Weights of a small transformer language model: 6.4M parameters, normalized queries and keys.
Each number is 128 + 32 x the weight over the matrix's rms, rounded and kept within 0 to 255. Layers, rows and columns count from 0.

# layer 3 attention value, 192x192, rms 0.158, rows 0-71, columns 0-95
[[ 64 115 122 100  90 148 129 107 147 131  57 158 116 131  68 108 133 154 146 137  94 131 146 111 150 166  99  91  93 103 114 188 170 145 110 173 129 142 148  85  99 112 155 109 111 149  84  73  74 147 137 130 154  80  97 111  80 131 178 183 115 164 116 159 112 116 129 111 142 113 125 136 142 124 143 162 182  98 140  85 137 149 102 132 115 115 157 149 175  97 136 134  96 133 173 115]
 [115 135 126 172 112 135  57 135 122 115 138 120  76 131 117 111 192 119 176 101 115  94 119 107  54 122 120  72 142 105 182  88 119 117 121  74  90 189 112 159  79 105 115 149 164 108 136 126 170 140 117  85 136 133 180 134 174 194 119  97  49 109 108  86 118 133  69  60 124  69 130 115 143 175 152 136 164 189  81 123 122 163 113  88 151  90 101 134  98 122 175 147 113 115 129 187]
 [121 116  79 118  92 116 140  74 122  90  60 149 157 109 153 153 145 139  97 151 170 160 113 119 153 115 154  99  79 191 118 182 158 124  86 104 199 136 147 129 152 152 176 131 116 107 107 111 172 129 124  93 118 143  88  74 136 156 118 120 148  98 122 122 106 168 101 114 111  96  94 126 136 164 127  79 131 141 144 104 198 161 162 118 149 112 150 115 142 126 132 137 142 169 136 134]
 [108 142 179 139 114 134  54 143 116 103 175  96 115  46 105 203 129 143 156 133  46 193  69 172 139 138 100 146 136 145 126 102 120 145  96 133  94 130 108 139 137 196 133 124 143  68 141 150 149 164 197 151  90 122 152 104 171 139 154  54 160 163 110 125 109  85 135 117  81 139  93 135 134 171 180 155 103  95 121  95 129 149 112 135  93 133 121 103 135 116 103 139 102 145 159 161]
 [156 109 181 164 150  52 172 156 158 125 162 110 101 169 107 109 147 145 158 151 129 183 133  91 118 129 122 115 149 194 117 150 125 106 133 127 156 121 128 152 107 129 185 151 101 120 129 123 151 173 101  93 153 129 165 134 153 175 152 111 159 172 128 145 119 132 113 115 109 191 119 129  96 146  97 132 105  87 127  98  80 140 134 119 131 101 147 114 161  92 107 134 174 137 135 128]
 [121 118 105 153 144 124 113 144 136 133 153 136 128  80 166  81 133 124 159 105  85 181 146 140  94 137 200 136  99 166 182  97  93 173 147 147 117 152 122 141 133  79  81 140  78 111 176 157 154 109 139 125 139 144 117 134 147 136 138 144  91 235 132 116 175  79 145 119 160 154  55  66 174 172  71  56  97 109 137 112 158 125  70 156 128 118 132 167 182 141 152 202 133 146 116 147]
 [144 124 133 113 146 136 155 112  96 150 109 154 114 124  82 137 165 119 121  62 165 111 188 119 119 148 112 136 130 143 163 100  82 130 103 124 165  85 121 144 121 186 118  93 105 119 109 156  95 127 122 160 155 104 127 130 153 125 104 147 134 113 127 145  92 136 110 128 142 170 157 123  78 116  90 120 125 151 137 157 182 121 158 152 163 116 126 122 154  90 102 163 142 111 144 168]
 [166 135 157 114 136 135 158 130 130 157  88 188 104 113 170 135 129 150  98 138 124 128 120 136 161 104 157 120 132 125 144 117 172 125 125 125 123  79 121 110  95 147 132 124 194 147 152 137 153 203 115 121 107 152 149 154  88 115 112  77 134 126 100 130 157  98 110 104 132 119 151 107 147  90  95 169 146  76 138 108  87  71 109 117 105 137 134 171 118 112 151 109 138 144 101  97]
 [102 135 137 100 102 146 124 146 113  78 162 128 120 142 162  97  99  49 132 117 136 101 181 116  70 100  64 130 109 148 128 177 123 172 146 133 120 114 162 113 158 153 124 112 108 148 118 105 128 140 138 154 162 124 110 123  93 174 157 128 112 129 115 173 111 191 157 118 137 103 157 113  68 126 114  96 166 153 133 161  95 134 148 148 108 146 104 124 144 124 153 118 130 138  78 137]
 [144 155 142 103 146  65  95 131 139 155 159 166 127 116 142 110 138 100 118 116 138 126 130  92 182  51 108 116 193 109 143 108  99 101 109 129 136 155 146 137 115 108 147  94 189 141  92  96 134  71 100 148  97  85 156 139 135 173 166  92 100 142 104 135 136  83  94 141 205 131  91 105 140 144 141 115  94  74  96 125 192 156 151 125  98 154 128  91 115 186 119 139 115 121 127 177]
 [187 128 127 115 120 130 128 140 179 137 146 139 142  87 154 200 145 102 126 125 132 100  84 155 119 185 194 124  97 158 117 143 133  99  75  92 164 132 164 163  90 125 148 118 100 120 120 144 126  48  98 138 165 120  62 150 146 122 133  77 169 140 187 111 126 165 146 132 155  64 142 131 164 117 122 106  89 111 112 139 145 126 118 177  89 100 159 159 110  93 146  81 109 114 168 170]
 [119 149 142 119  82 145 137 118 129 155 162 138 105 134 100 119 123 114 104 182 121 162 131 123 111 191 220 135 100 146 130 118 129 128 105 118 145 107  90 185 154 140  95 115 160 170 115 117  52 142 156 147 115  70 119 141  56 174 106 121 114 140 163 112 134 122 136 110 129 126 189 142 103 120 152 123 184  83  95 180  93 151 109  68 134  60 135 147 191 153 116 159 162 161 144  80]
 [158 169 118 112 162 114  58 107 158 187  77 148 113 125 108 151 164  90 107 174  80 151 124 100 110 128 130 106 133 113 126 156 156  96 160 128  76 123 117 173 136 160 164 143  99 104 141  96 130 127 137 110 117  74 117 120 164 176 154  99 120  93 157 120 127 140 155  95 126 164 126 137 137 140 107 104 124 111 161 185 136 167 133 117  53 118 130 129  91 149 134 132 167 105 145 192]
 [141 122 136 139 152 157 135 117 107 163 176 129 122  91 152 168 165 187 140 150  92 139  91 101 127 137  77 125 133 150 106 132  57 135 136 132 171 181 120 158 132 149 124 172 127  92 147 115 127 190 133 121 119 112  95 144 145  98 100 110 157 112 140 173 185 119  41  95 109 111  82 144 174 102  43 114 173 130 162 117 149 173 124 101 142 105  88 165 127 114 198 138 139 118 133 122]
 [ 93 125 138  78 145  69 153 128 136 107 149 134 154  96 133  94 133 114 113 143 123 125 145 126 133 190  67 132 108 158 100 133 118 120 115 101 142 151 145 139 101  95  78 143 100 148 144  89 118  95 137 155 144 137 123  99  98 103 141 125 134  46  97  71  80  88 139 179 134 165  98 167  89 137 126 104 112 182 153  82  82  81 153 107 100 154  63 121 116 113  85 101 169 105 136 117]
 [115 137 129 117 116 113  99 134 104 139 112 102 134  96 109  84 101 109 121  96 144  86 122 117  71 162 108 128 162 110 191 123 140 110 108 182 147 177 113 129 118 111 161 124  94 168  62 115 106 115 116 105 111 165 163 118 100 191 139 171  72 153 125 159 132 148 172 114 118 133  81 140 124 121 192  72 143 103 154 113 158 129  80 122 125 117 115 122 145 171 148 129 196 147 118 104]
 [124 121 187  93 155  96 132 101 120  99  86 109  73  61 124  68 105 164 129 145 139 149  91  99  40 181 142 160 127 178 173 100  84 114 140 113 108 134  53 132 141 109  80 158 156 158 154 109 137 125 102  85 170 160 153 101 145 183 144 148 125 129 152 146 100  91 147 128 106 164  94 132 134 135 130 133  97 142 135  48 126 173 124 147 122  52 102 147 119 163 158 155 174 180 137 159]
 [123 138 154 157 131 132 162 130 114 106  90 114 108 107 126 119 129  96 124 156 123 153 144  71 142 170  91 107 103 148 140 102 109 129 140 110 102 124 113 138 182 115 103 158 116 101  84  43 160 144 111 107  79 147 161 123 114  89 159 149 117 172 112 108 114 128 120  77 146 145 129 159 140 135 124 112 158 128  68 178 148 139 137 155 137  98 112 130 134 117 186 185 181 157 157  73]
 [158 135 151 144 171 100 115  72 152 147 139 137 160 141 149  54 137 126  98 122 118 170 125 152  81 164 111 177 105  81 167 139  79 200 126 131  92  63 136 112 115 122 125 122 152 141 109 120 166 104  73 143 140 167 138  61 145 146 137 191 142 104 110 137 137 108  99 167  98 141 161  90 140 121  89  78  66 159 158  69 168 124 136 159  99 136 144 137 152 156 164 120 129 112 130 145]
 [161  84 137  95 142  90 109 106 148 120 175 139  99 157 159  85 125 111 150 156 163 163  87 119 117 143 122 135 132 152 156 182 112  80 159 113 113 186 138 102 142 101 143 146 143 173  59 143 210  94 106 150 107 169 150 141 121 169 125  74  80 100  99 134 131  81 127  96 114 122 117 107 139 163 133 184  82 177 142  89 120 155 118 131 102 160 128 116 166  99 135 124 170 130 140 175]
 [153 170 162 136 124 159 114 140 178 207 148 103  97 146 117 145 101 149 111 111  90 170 105 116 119 200 143 130 153  93 137  99 100  92 119 166  72 146 139 148 176 149  71 168  24 124 132 100 116 148 111 135  99 140 139 132 135  91 111  96  91 123 152 121  93 139 193  90  63 113 150 155 153 140 164  60 200 130  97 139 142 151 168 118 117 110 114 115 111  96 172 104 162 144 164 191]
 [ 76  85 105 141 150 166 101 162 170 177 112 197 169 131 142  89 130 147 135 164 108 123 148  85 115 185 128 124  85 186 180 129 110 134  92 164 128  85 105 135 143  89 125 113 118 130 169 151 106 163 134 160 147  88 102 146 179 114  98 109  85 121 130  76 144  37 131 121 156  71 178  82  80 136  96 117 112 144 159 114  72  78 107 119 136 127 124 146 119 101 203  79 102 192  95 121]
 [153 138 141 151 106 140 107 180  88 105 149 191  95 116 150 162  94 177 127 158 112 148 116 110 104  92 148 112 125  96  86 137 104 170 128 130 142 149  90 124  94 157  77 105 115 104 132 120 169 121 104 139 139  71 153 121 103 142 151 141 131  99 154 139  95 114 146 124 109 141 121 132  80 132 130  85 112 148 137 108 117 112 123 176 143 131 134 135 145 119 124 108 210 141 187 126]
 [170  94 162 137 164 155 144 121 133 103 110 167 170 127 116 154 120  79  87 150 179 114 106 143 143 123 168 120 161 144 124  79 123 110 158 123 107 145 159 133 135 130 128 171 147 134 107 192 128 117 138 119  79 141  94 153  73 114 107 143 156 127 167  97 161 175 115 195 172  98 157 128 103 106 141 159 128  94 142 164 127 110 135 137 120 136 120 146 132 166 118 168 106 134 133 117]
 [110 190  60 137 131 189 137 100 140 119 125 165 122 114 118 149  88 119 101 115 139 122 129 130 133 179 203 158 157 124 143 113  90 157 115 102 131 125  97 112 145  97 135  87 151 194 155 101 170 104 104 139 177 168 203  78 163 197  87 144 153  94 130  87 119  59 155 165 165 110 115 122  90 113 131 119 120 188 158 143 121 105 118 157 143 133 181  94 115 167 134 169 143 130 136  98]
 [122 110  87 162 136 119  91  80 159 104 143 147  55  75 127  90 135  81 144 162 134 137 140 115 121  89  95 127 102 126  91 158  84 142  99 147 175 145 120 114 128 173 101 131 131 114 147 168 116 135 128 181 136 130 196  72 107 136 152 127 116 124 178 130 109 169 101 156 112 137 150 143 102 110 100 137 147 146 126 154 126 112 111 120  82 136  91 130 159 110 142  76  92 139 132 189]
 [131 109 158 177  85 169 131 122 100  78 146 138 134 109  77 139  96 126 168 117 185 147 127  96 153 134  98 121  96 123 142  89  94 172  90 104  84 137 117 157 102  78 138 119  71 126 163 141 120 165 165  82 172 143 139 112 159 123 105 115 124  88 116 143 123 123  95 128  73 157 129 124  86 126 132  99 141 136  90 127 174 163 183 151 109 139 117 118 134 162 110 150 108 112  96 106]
 [136 158 151 128 108 128  87 202 158 150 109 140 136 177 110 139 165  45 112 128  99 133 130 172 141  82 138 131 126 107 108 141 148 111 150 129 116  94  96 119  85 116 164 128  93  87  79 142 160 106 147 122 143 152  86  98 110 161 135  99  64 137 128 112 137 101 185  97 127  41 149 103 112 134 172  49 150  94 151 146 164 196 147 102 132 112 157 115 189 115 143  87 113 125 166 124]
 [120  77 128 110 194 139 130 117 118 189 117 137 122  89 132 124 157 135 157 126  67 138 181 115 102 147 162 144 106 149  60 175 142  93 102 120  41 127 168 127 124 104 139  78 112 188 126 150 139 159 174 168 134 141  86 179 159 132 133 150  91 157  91 117  45 104 107 122 119  91 141 135  86 117 123  96  73  67  98 188 107 180 132 158 114 124 131  71 153 101 146 144 180 108 107 138]
 [109  85 133 152 153 159 145 142  76  85  82 103 133 137 134 149 137 135  92 136  98 194  92  78 154 137 172 163 147 129 131 113 126 164 189 148 177 105 156 146 147 126 131 148 164  94  96 104  88  93 149 137 109  93 140 148 154 113 108 158 141 158 170 135 120 136 129  95 123 156 132 125 133  67 161 144  98 119 138 124 157 105 171 117 139 104 161 152 127 157  95 159 155 117 131 117]
 [150 106 147 117 142 151 153 113 100 185 154 131 132 109 127  92  92 145 167 139 195 101 168 130 158 129 152 155  87  81 124 140 135 110 134 164 111 109 137 142 185 135  73 133 133  95  88 157  93 154 163 107 142 134 141 117  73 106  79 155 144 105 122 192 103 109 113 122 122 151 142 149  81 108  76 103 195 208 128 225 115  70 161 115 150 130 104 114 135 120 184  80 135 132  82 130]
 [166 140 102 139  78 152 118 140  90  69 125 157 123 148  94 136 123 153 141 138 145 128 111 126 132  75 118  99 118  80  79 176 114 151 154 108 182 120  86 131 172 144 140 119 164 115 118 111 160 119 143  85 131 120 138 131  96 111 140 119 125 126 191 114 122 120 152 157 172 127 141 130 166 113 133 134 112 118 114  98 159 210 104 172 137 111 123 125 112 134 127 157  87 128 157 126]
 [ 71 110 127 130 101 171 155 168  90 105 148  93 149 134 115 117 106 124 151 187 128 159 133 125 138 187 144 173  57 145 197 154 128 100 101 129 175  82 118 148 103 146 156 148 103 155 160 164 126 103 131 129 169 109 126 117  84 162  83 145 160 183  60 149  69  63 135 104 156 140 156 101 149 129 136  94 157  99 113 172  86  89 158 127 162 113 182 148 129 105 108  69 118 109 155  91]
 [132 157 145 141  80  99 133 100 146 114 102 137 135 114 134 104  79 155 140 118 191 119 129 138 185 164 168 140 173 120 171  57 135 154  90 142 127 134  59 106 168 174 127 163 150 127 115 159 160 199 159 123  88 137 112 166 120 126 156  47 166 135 128 123 147 139 110 114 151 145 155 119 181 174  95 140  94 131 154 172 118 154 146 157 111 103 139 121 162 208 153 131 158 102 137 133]
 [152 109 145 100 127 113 147 113  53 122 106 107 169 152 166 126  89  80 126 146 135 113 138  99  50 102 175  98 161 145 143 120 157 141 119 126 169 167  97  89 196 127 156  91 104 101 128  90 169 132 138 113 156 128  86 138 105 206 124 107 111 118 144 119 121  67  87 128 102 105 179 109 153 150  66 199 146 139 161 137 140 117 105 128 145 140 163 130 160 157 111 145 101 107 121 107]
 [ 57 114  53 109 157 102 166 137  94  64 140 131 117  82 109 174 119 177 125 146 158  83  27 147 149 112  79 132 108 118 152 169 134 128 142 107 182 133 157  79  91 140 188 143 165 121 134 138 114  85 126 151 152 139  77 121 158 147  89 122 149 186 129 130 144 139  95 130 151 146 181 137 153 132 147 156 187 110 135 148 103  76 168 120 126 111  80 156 120  85 118 142 105  80 188 112]
 [164 136 119 162 113 148 145 131  94 119 144 154 119 124 139 116 135 128 143 111  83  99 207 145 138 141 103  86 185  90 121 107 153 115 179 133 100 137 146  76 140 114 141  98  92 134  88  84  97 209  91 167 101 126 180 152 139 107 110 112 138 101 115 134 109 122  85  99 106 139  92 166 112 135 119 165  89 129  97 204  95 101  56 122 163 162  78 123  96 183  88 135 121 105 155  80]
 [156  97 102 166 109 165 155 123 128 189 109 211 135 129 176 127 159 122 120  47  89  95 147 138 161  89 139 144 141 104 133 110  97 184 115 119 132 120 128 151 152 163 132 101  90 124 125 142 130 171 180 136 113  80  62 143 130 179 110 167  95  90 140 160 140 182 102 114 177 131  49 115 166 143 119 115  75 153 127 135 182 149 135 116 159 151 120 140 141 155 127 108 105 117 154 116]
 [123 147 151  81 148 135 101 120 114 168  92 128 156 144 118 128 127 120 162  94 172 164 147 146 167  98 174 109 103 135 140 113 102 112  99 125  68 144 158 108  99 123 123  96 189 147 191 160  58  79  62 161 141 147 140 157 194 111 133 133 116 107  63 119 182 149 128 196 103 140 110 168  51 106 149 123 157  82 133  80  84  83 132 112  78  73 140 112 142 109 122 115 152 129 138  87]
 [105 117 124 124  98 127 159 128 121 112 117 106 142 151 125 108 127 148 106 189 127 104 172 103 136  78 170 130  91 165 155 113 105 145 102 139 139 132 168 144 116 154 143 213 198  94 112  91 104 136 175 127 130 110  91 165 133 155 184 100 146 123 116 130 147 152 116 124 190 150 136 174 157 135 136 141 154  93  91 114 158 113 107 104 120  99 150 145 149 146  92 133 136 133 118  33]
 [125  63 163 109 170 133 120 141 147 141 133 145 131 126 131 118 117 164 135 104 102  94 138 172 165 147 119 153 161 187 148 123 168 139 122 165 122  79 124 158 110 123 145 113 163 103 169 137 152 136 169 133 141 163 104  95 173 131 185 133  82 118 123 156 166 139 145 113 137  92 103 134 188 135 165 163 119  94 118  92 164 157  93 177 142  86 113 151 144  98 156 101  56 168 129 170]
 [166 138  94 141 132 113 138 140 102 109  87  49 157 147 136 106 140 188 147 159  79 147 134  70 113 101 135 151 141 136 117 194 113 123 139 118 136 120 148  99 147 141 161 150 122  91  89  87  87 152 145 162 114 162 127 118  79  83 159 123 175 129 164 136  81 191  92 128 155 100 145 114 133  71 106 155 158 123 171  95 119  92 145 151 184  57 118 162 121 110  82  74 142 142 222  93]
 [119 150 145 102 127 108 148 156 116  76 102 115 174 118  63 127 154 123 104 104 177 117  86 120 110 135 123 102 145 165 115 131 144 153 153 147 116 122  62 139 110 123 128 147 162  86 118 165 166 211 146 154 123 154 115 120  51 104 122  87 148 113  73  80  83 143 126 193 167 143 143 107 104 110 100 174 192 153 161 161 140 158 134 146 105 146 131 122  86 139 133  88 101 123 113 147]
 [102 107  93 177 107 183 155 131 122 159 146 148  94  77 147 125 151 134 134 122 122  91 201  86 168 143 131 131 122 149 165 141  92 193 122 135 189 105 174 171 129 114 109 110 164 123 119 115  72 190 115 108 135 139 129 102 100 100 130 110 165 129 130 173 174 192 131 155 168 158 158  97 152 112 143 112 167 114  91 140 158 127 133 107 140 131 137 103 178 170 152 208 166 116  75 127]
 [117  87 114 146 135 171 154 124  97  92 116 152  83 163 143 198  92 133 102  99  94  96 179 167 106 131 106 189 141 155 178 115 127  97 165 120 111  59 133 148 143 113 141 145 191 214 140 151  95 136  70 131 137 129 128 143 119 165 118 101 149 150 147 149 122 104 139 138 164 138 117  65 150 124 157 103 167 104 138  97  93 117 137 151 135 156 139 145 131 145  97 109 180 122 142 132]
 [127 168 123 156 136 130 140 169  78 150 145 177 183 116 144 138 166 169 157 129 105 105 165 115 111 105 104 164 140 144 183 133  96 158 207 182 105  74 173 180  64 127  39 124 103 101 122 159 112 101 113 134 101 185 170  85  88 110 177 127 150 133 102 122 101 166 122 152 122  97 136 108 104 131 107  77 154 147 103 177 132  71 222 147 143 151 131 109 153 148 148  88  97  93 174 149]
 [113 146 136  77  69  79 128 131 115 119 165 127 104 131 111 110  99 125 135 108  99 144 121  87 100 159 119 131 127 193 125  66  89 107 101  84 185 141 119 141  86  89 100 150 120 133 109  94 132 199 158 136 150 106 138 148 129 142 135 113 143 124 119  79 145 119 108 116 107 121 124  56 150 153  84 200 130 149 115 141 157 102  95 106 176 147 174 137 193 114 125  87 179 148  97 143]
 [111 108 148  91  72 117 214 139 121 134 146  96 109 130 132  98  80 167 130 101 109 114 155 148 134  95 117 113  65 129 101 138 163 148 166 186 140 125 108 139 102 123 138  87  68 113 143 182 107 106 114 131 124 156 156 119  85  93  88 168 171  94 127 153 134 137 107  68 139 163  97 180  72  91 156 130 141 125 124 137 121  88 130 111  79  69 102 156  88 113 127 109 126 126 160  86]
 [138  79  97 126  84 116 124 134 152  83 113  42  98 123  94  90 151  74 122 135 141 187 109 125 116 147 166 140 153  83 164 145  65  95 160 118  85 114 129 128 132 129 152 105 122 121 138 115 110  88  85 148 149  93 117 109 120 161 179 116 122 141 138  98  94 101 152  96  86 145 109 119 183 160 113 139 141 137 125 107  95 140  95 109 123 127  91 151  96 143 102  99 151 183 127 145]
 [154 166  19 105 112 126  89 128 131 115  96 176  75 189  89 158 162  77 116 128 160 138 124 117 144 104 182 162 120 134 107 173 110 140 185 111 134 121 150  84 126 153 150 123 144 110  85  83 146  39 134 141 139  82 135 167 138 111 138 142 124 170 121 150  95 181  87 138  80  98 125  95 113 127 142  78 139 114  76 129  78 168  74 119 151 156 157 112 165 103 124 117 108 172 158  97]
 [111 137 144 120 117 103 122  91 157 128 140 136 146 141  83 184 160 192 133 121 148 153 151 173  86 122 151 128 149 167  95 193 117 122 131 123 145 102 157 151 112 118 140 146 174 157  17  57  94 115 151 167 139 133 117 145 138 106 112 138 156 112  48 111 102  82  88 110 161 162 103 150 106 119 110 126 143  76 168  96 101 100 167 183 139 116 147 141  60 139  91  92 128 139 163  79]
 [146 117  78 161 167 160  98 123 117 118  99 110 203 113 156  96 112  54 146 142 103  94 152 206 142 114  45 132 133 129 144 101 162 215 142 118 167 111 133 171 124 107 136  85 104  99 164 140 122 131 170 154  97 144 126 154 108  95 131 163 108 112 108 122 187 173 146 165 129 116 121 150 132 137 125  30 112 117 142 129 188 165 139 168 104 188 178 119 141 133 173 175 150 120  87 114]
 [136 109 161 103  96  70 100 167 134 150 116 149 111 129 129 112 132 127 151 167 154 101 156 138 125 153 158  96 129 138 116 113 113 100 129 142 117 166 121  82 177 135  62 115 109 134 159 138 118 159 126  98 114 126 146 139 175 123 176 128 130  97 117 162  76 158 127 148 124 160 105 134  84 118 126 208 115  92 139 133 137 103 149 125 138 150 127 139 120  77 131  68 165 149 118 108]
 [155 171  90 140 123  83 121  91  53  73 134 186 106 140 142  86 135 125 144  97  97 124 115 144 103 194 120 143 165 165 139  66 125 161 170 126 103 176  84 138 122 127 151 125 142 117 149 129 131  85 115 106 142 127 166 123 144 116 177 150 149  81 116 161 185 137 102 105  92 151 106 140 122 175 130 126 155 105 146 133 125 131 122 178 167 135 159 138 117 137 172 142 136  83 123 157]
 [107 157 134 123  95  83 166 114  58 198 138 163 113 128  92 126 171  99 115  88 126 160 165 155 132  75  97  88 175 156 141 162  77 106 187 138 125 105  70 145 111  96 122 115 109 105 126 159 159 103 185 161 117 110 106 161 107 127 183  74 133 168  42 114  36 187 158 131 115  89 127 146 117 144 120 109 149 107 185 139 161 189 121 140  76 115 138 151 134 129 136  79 139 125 117 167]
 [ 63  52 114 180 195 121 100 115 129 113 134 145 138 119 137 154 128 185 123 121 104 167 163  96 164 168  93  92  99 161 159 111 128 167 111 134  79 101 125 134 166 142 136  74 136  96  83 105  64 137 125 150 141 117 130 137 139 107 139  91 132 121 111 126  95 106 146 147 133 144 181 131 130 150 142 162 199 130 131 123 112 114 156 115 114 138 116  90 147  99 140 107 117 139 138 188]
 [150 125 142 177 127 187 133 108 172 158 164 120  94 175 125 120 160 155 127 132 133 121 147 143  46  76 161  89 117 110 105 111 123  91 127 137  80  99  89 143 119 136 139 131  93  70 139 173 161 112 100 109 103 142 118  90 117  97  91 137  91 140 108  88 152  99 150 146 118 121 110 110 134 152 110  49 175 140 135 139  98 148 120 162  71 113 153  75 107 157 127  72  86  71 132 146]
 [113 130 110 129 151 132  78  99 117 159 137  71  96 164 102 122 108 166 120  91  82 114 129 141 123 194 190 118 129 178 138 130 126 122 154  69 123 150 104 164 110  69 123  96  98 156 124 128  94 110 125 120 130 131 134 163 118 114 116 109 143 145  92 134 107 143 127 113 129 145  87  76 145 143  95 147 106  70 128 110 120 130 121 143 142 100 120 174 119 135 197 112 113 117  71  11]
 [119 136 122 202 119  84 140 122 109 105 160  95 117 190 169  90 157 130 112 159 152 160 117 102 103 129 124 117 136 146 112 160  94 159 108 125 167 135 116 161 110 116 147 167 125 159 146 165 161 153 143  93 134 109 114 104 176  93 101 136 124  86 110 146 168 107  78 142 148 132 113 133 163 141 106 144  98 113 154 241 145  87 110 148 156 166 102  70 138 117 115  58 176 136 122 121]
 [ 52 166 141 144 165 128  65 130 116 101 168 116 128  77 119 138 183 111 139 172 143 122 168 118 144  88 117 105 176  58  77 131 145  50 149 107   6 132  94  96  80 104 147  92 148 135 141 156 110  52 106 110  96 159 138 123 112 155  80 140  80 131 113  96 152 116 132 142 116 145 104 126 131 134 108  78 113 170 118 178 144 150 122 127 168 173 138  59 106 139 157 129 136 102 128 131]
 [ 83 120 125 134 136  79 165 120 134 102 113 159  79 120 126 179 145 180 123 122 164 164  66 123 122 130 162 108 133 145 139 123 141 104 140  47 156 132 145 116  38 124 119 147 229 126 135 109 165 132 131 146 164  99 134 102 132 157  60 163 152 138 167 115 149  96 110 167 131 107 106  84 170 109 141 163 136 104 126  74 123 138 142 115 107 131 101 164 109 118 135 219  48 117 109 127]
 [ 94  95 106  93 167 141 171 178 124 167 143 112 140 186 111  99 180 108 117 160 104 116 132 134 142 114 116 161 107 139 149 122 136  47 131  68 113 116 119 136 119 185 186  91 150 153 132 163 137 146 171 122  87 119 136 117  95 141 109 162 120  78 133 101 120 201 140 121 156  72 151  83 150 112 138  81 112 133 119 186  81 119 126 138 130 117 124 169 124 140 103 130 160 146  91 152]
 [125 124 150 145  94  98 127 154 111 176 170 155  91  85 152 134 169 135 123 148 133 170 161 149 143 115 129 151 118 143 115 102 176  94 108 188 142 151 155 121 142 107 139 112 152 140 136 135 112 196 119 116 138 142 140 135 158 145 104 156  66 133 159 170  62 109 132 140 149 159 153 126 155 100  95 140 146 131 122 102 126 143  93 159 122  88  96 185 173 136 118 174 113 130  73 156]
 [161 131 130 109 100 200 131  82 173 124 105 168  75 116 125 151 137 143 124 174 141 160 132 130 129 115  91 145 117 146 108 108 129 190 139 136  76 150 103 113 135 144 167 165 155 133 140 159 139  86  89  93 137 131  97 173 146 145 125 204 120 100 158 122 189 163 122 150 150 151  83 156 109 125 174  95 119 177 160 161 149 119 114 139 180 102  98 191 101 151 131 160  82  85 145 148]
 [159 149 133 144 112  84 115 141 131 106 140 125  94 135  85 173  66 153 138 128 200 134 149 139 139 109 152  85 152 123  77 161  71 119  39  86  91 108 107 123  83 122  84  70 128 174 139 205 115 125 135 125 153 130 101 132 163  80 100 145 154 113 183 120 174 144 182 125 144 117 171 166 142  93 173 141 107 172 114 114 200 181 135  73 108 106 146 139 100  73 134 116 122  78 111 215]
 [151 162 141 169  62 103 139 119 140 103 118 170 153 109  79 193 130 117 122 117  86  93 103 116 117 153 165 187  43 144  99  95 180 192 108 114 146 113 101  99 100 183 107 148 118 148  84 143 153  82  99 137  86 186 120 101 142 174 130  97 181 112  93 142 114  67 216  61  79 119  65 149 113 175 145  83 100 100  99 116  78 208 121 105 168 161 170 116 134  79 136 107  94  95 162 139]
 [ 96 158 160 122  91 143 175  95 162 115  84 133 121  90 155 100 135 147 149  36 108 130 117 176 131 130 146  93 131 115 138 110 120 132 140 207 125 112  59 102 182 131 142  92 157  66 128 111  75 114 103 166 120 125 121  93 141 153 144 192 124 157 147 106  83 118 131 107 137 163 174 112 179 196 128 154 112 133 134 103 187 132  79 120 181 134 129 147  86 158 153 126 154 191 123 135]
 [ 99  46  99  83 204  81 122 172 174  89 160 151 144 149 103  77 153 116 150 152 163 153 162 103  89 169 148 108 115 141  69 115 119 117  87 159 155  68 154 159 146 110 126 134 123  66 119 145 140  84 134  74  86 119 151 144 174 202 123  94 133 149 199 117 139 131 132 152 172 102 123 148  86 138  85 127  69 126 108 171 143 172 137 166  82  88 191 116 120  77  99 195 137 148 216 138]
 [100 125 176 136 148 166 115 136 114 119 151 155 102  66 120 101 135 144  95 120 115  73 119 109 146 154 151 122  97 199 110 174 162 121  85  90 125 100 104 128 132  87 148 112  93 128 147 124 144 158 138 123 129 101 142 147 114 122  91 129 172  75  59 147 123 164 132 114 110  66 137 185 149 143 127 149  97  65  99 126 112 100 141 190 141  97 138 136 133  94 110 200 111 144 107 147]
 [ 64 144 117 142 161 108 112  79  93 119 104 104 141 167 126 144 175  59 132 128  70 200 103 159  72 187 102  89  86 129 172 130 124 120 161 109 148 158 154 175 155 197 109  49 194  97 129 130 170 143 136 179 101 144 134 117 173  86 117 171 178 149 124 101  62 159  80 155 102 175 115  95 120 127 125 110 126 134  65 128 103  93  95  95  56 150 137 133 158 115  70 106 104 135 150 105]
 [162  97 185 150 123  76 105 107 102 120 167 107 161 103 115 134 137 121 165 125  81 108  91 118 195 115  58 130 126 159 139 160 174 158 130 130 131  61  85 115 161  56 123 163 122  73 142 132 109 187  72 124 158 149 105 141 113 125 172 147 123 117 190  99 113  54 135 100  85 159 130 187 115  96 124 140 112 102 127 107 185  88  90 128 110 172  84 137 162  75 107 131  98 150 118 114]
 [124 100 154 191 141 154 174 112  85  70 125  88 104 108  92 122 145 161 161 133 101 136 100 130 168 106 145 125  59 144 170 105 116 125 180 142  51 116 179 156 118 201 138 179 161 117 101 170 155 189 118 129 143 143 113  57  63 129 102 127 136 113 122  50 118 120  69 102 183 131  76 100  49 123 119  96 164 128 172 150 138 165 168 158 175 152  56  75  86 149  88  75 172 139  80 184]]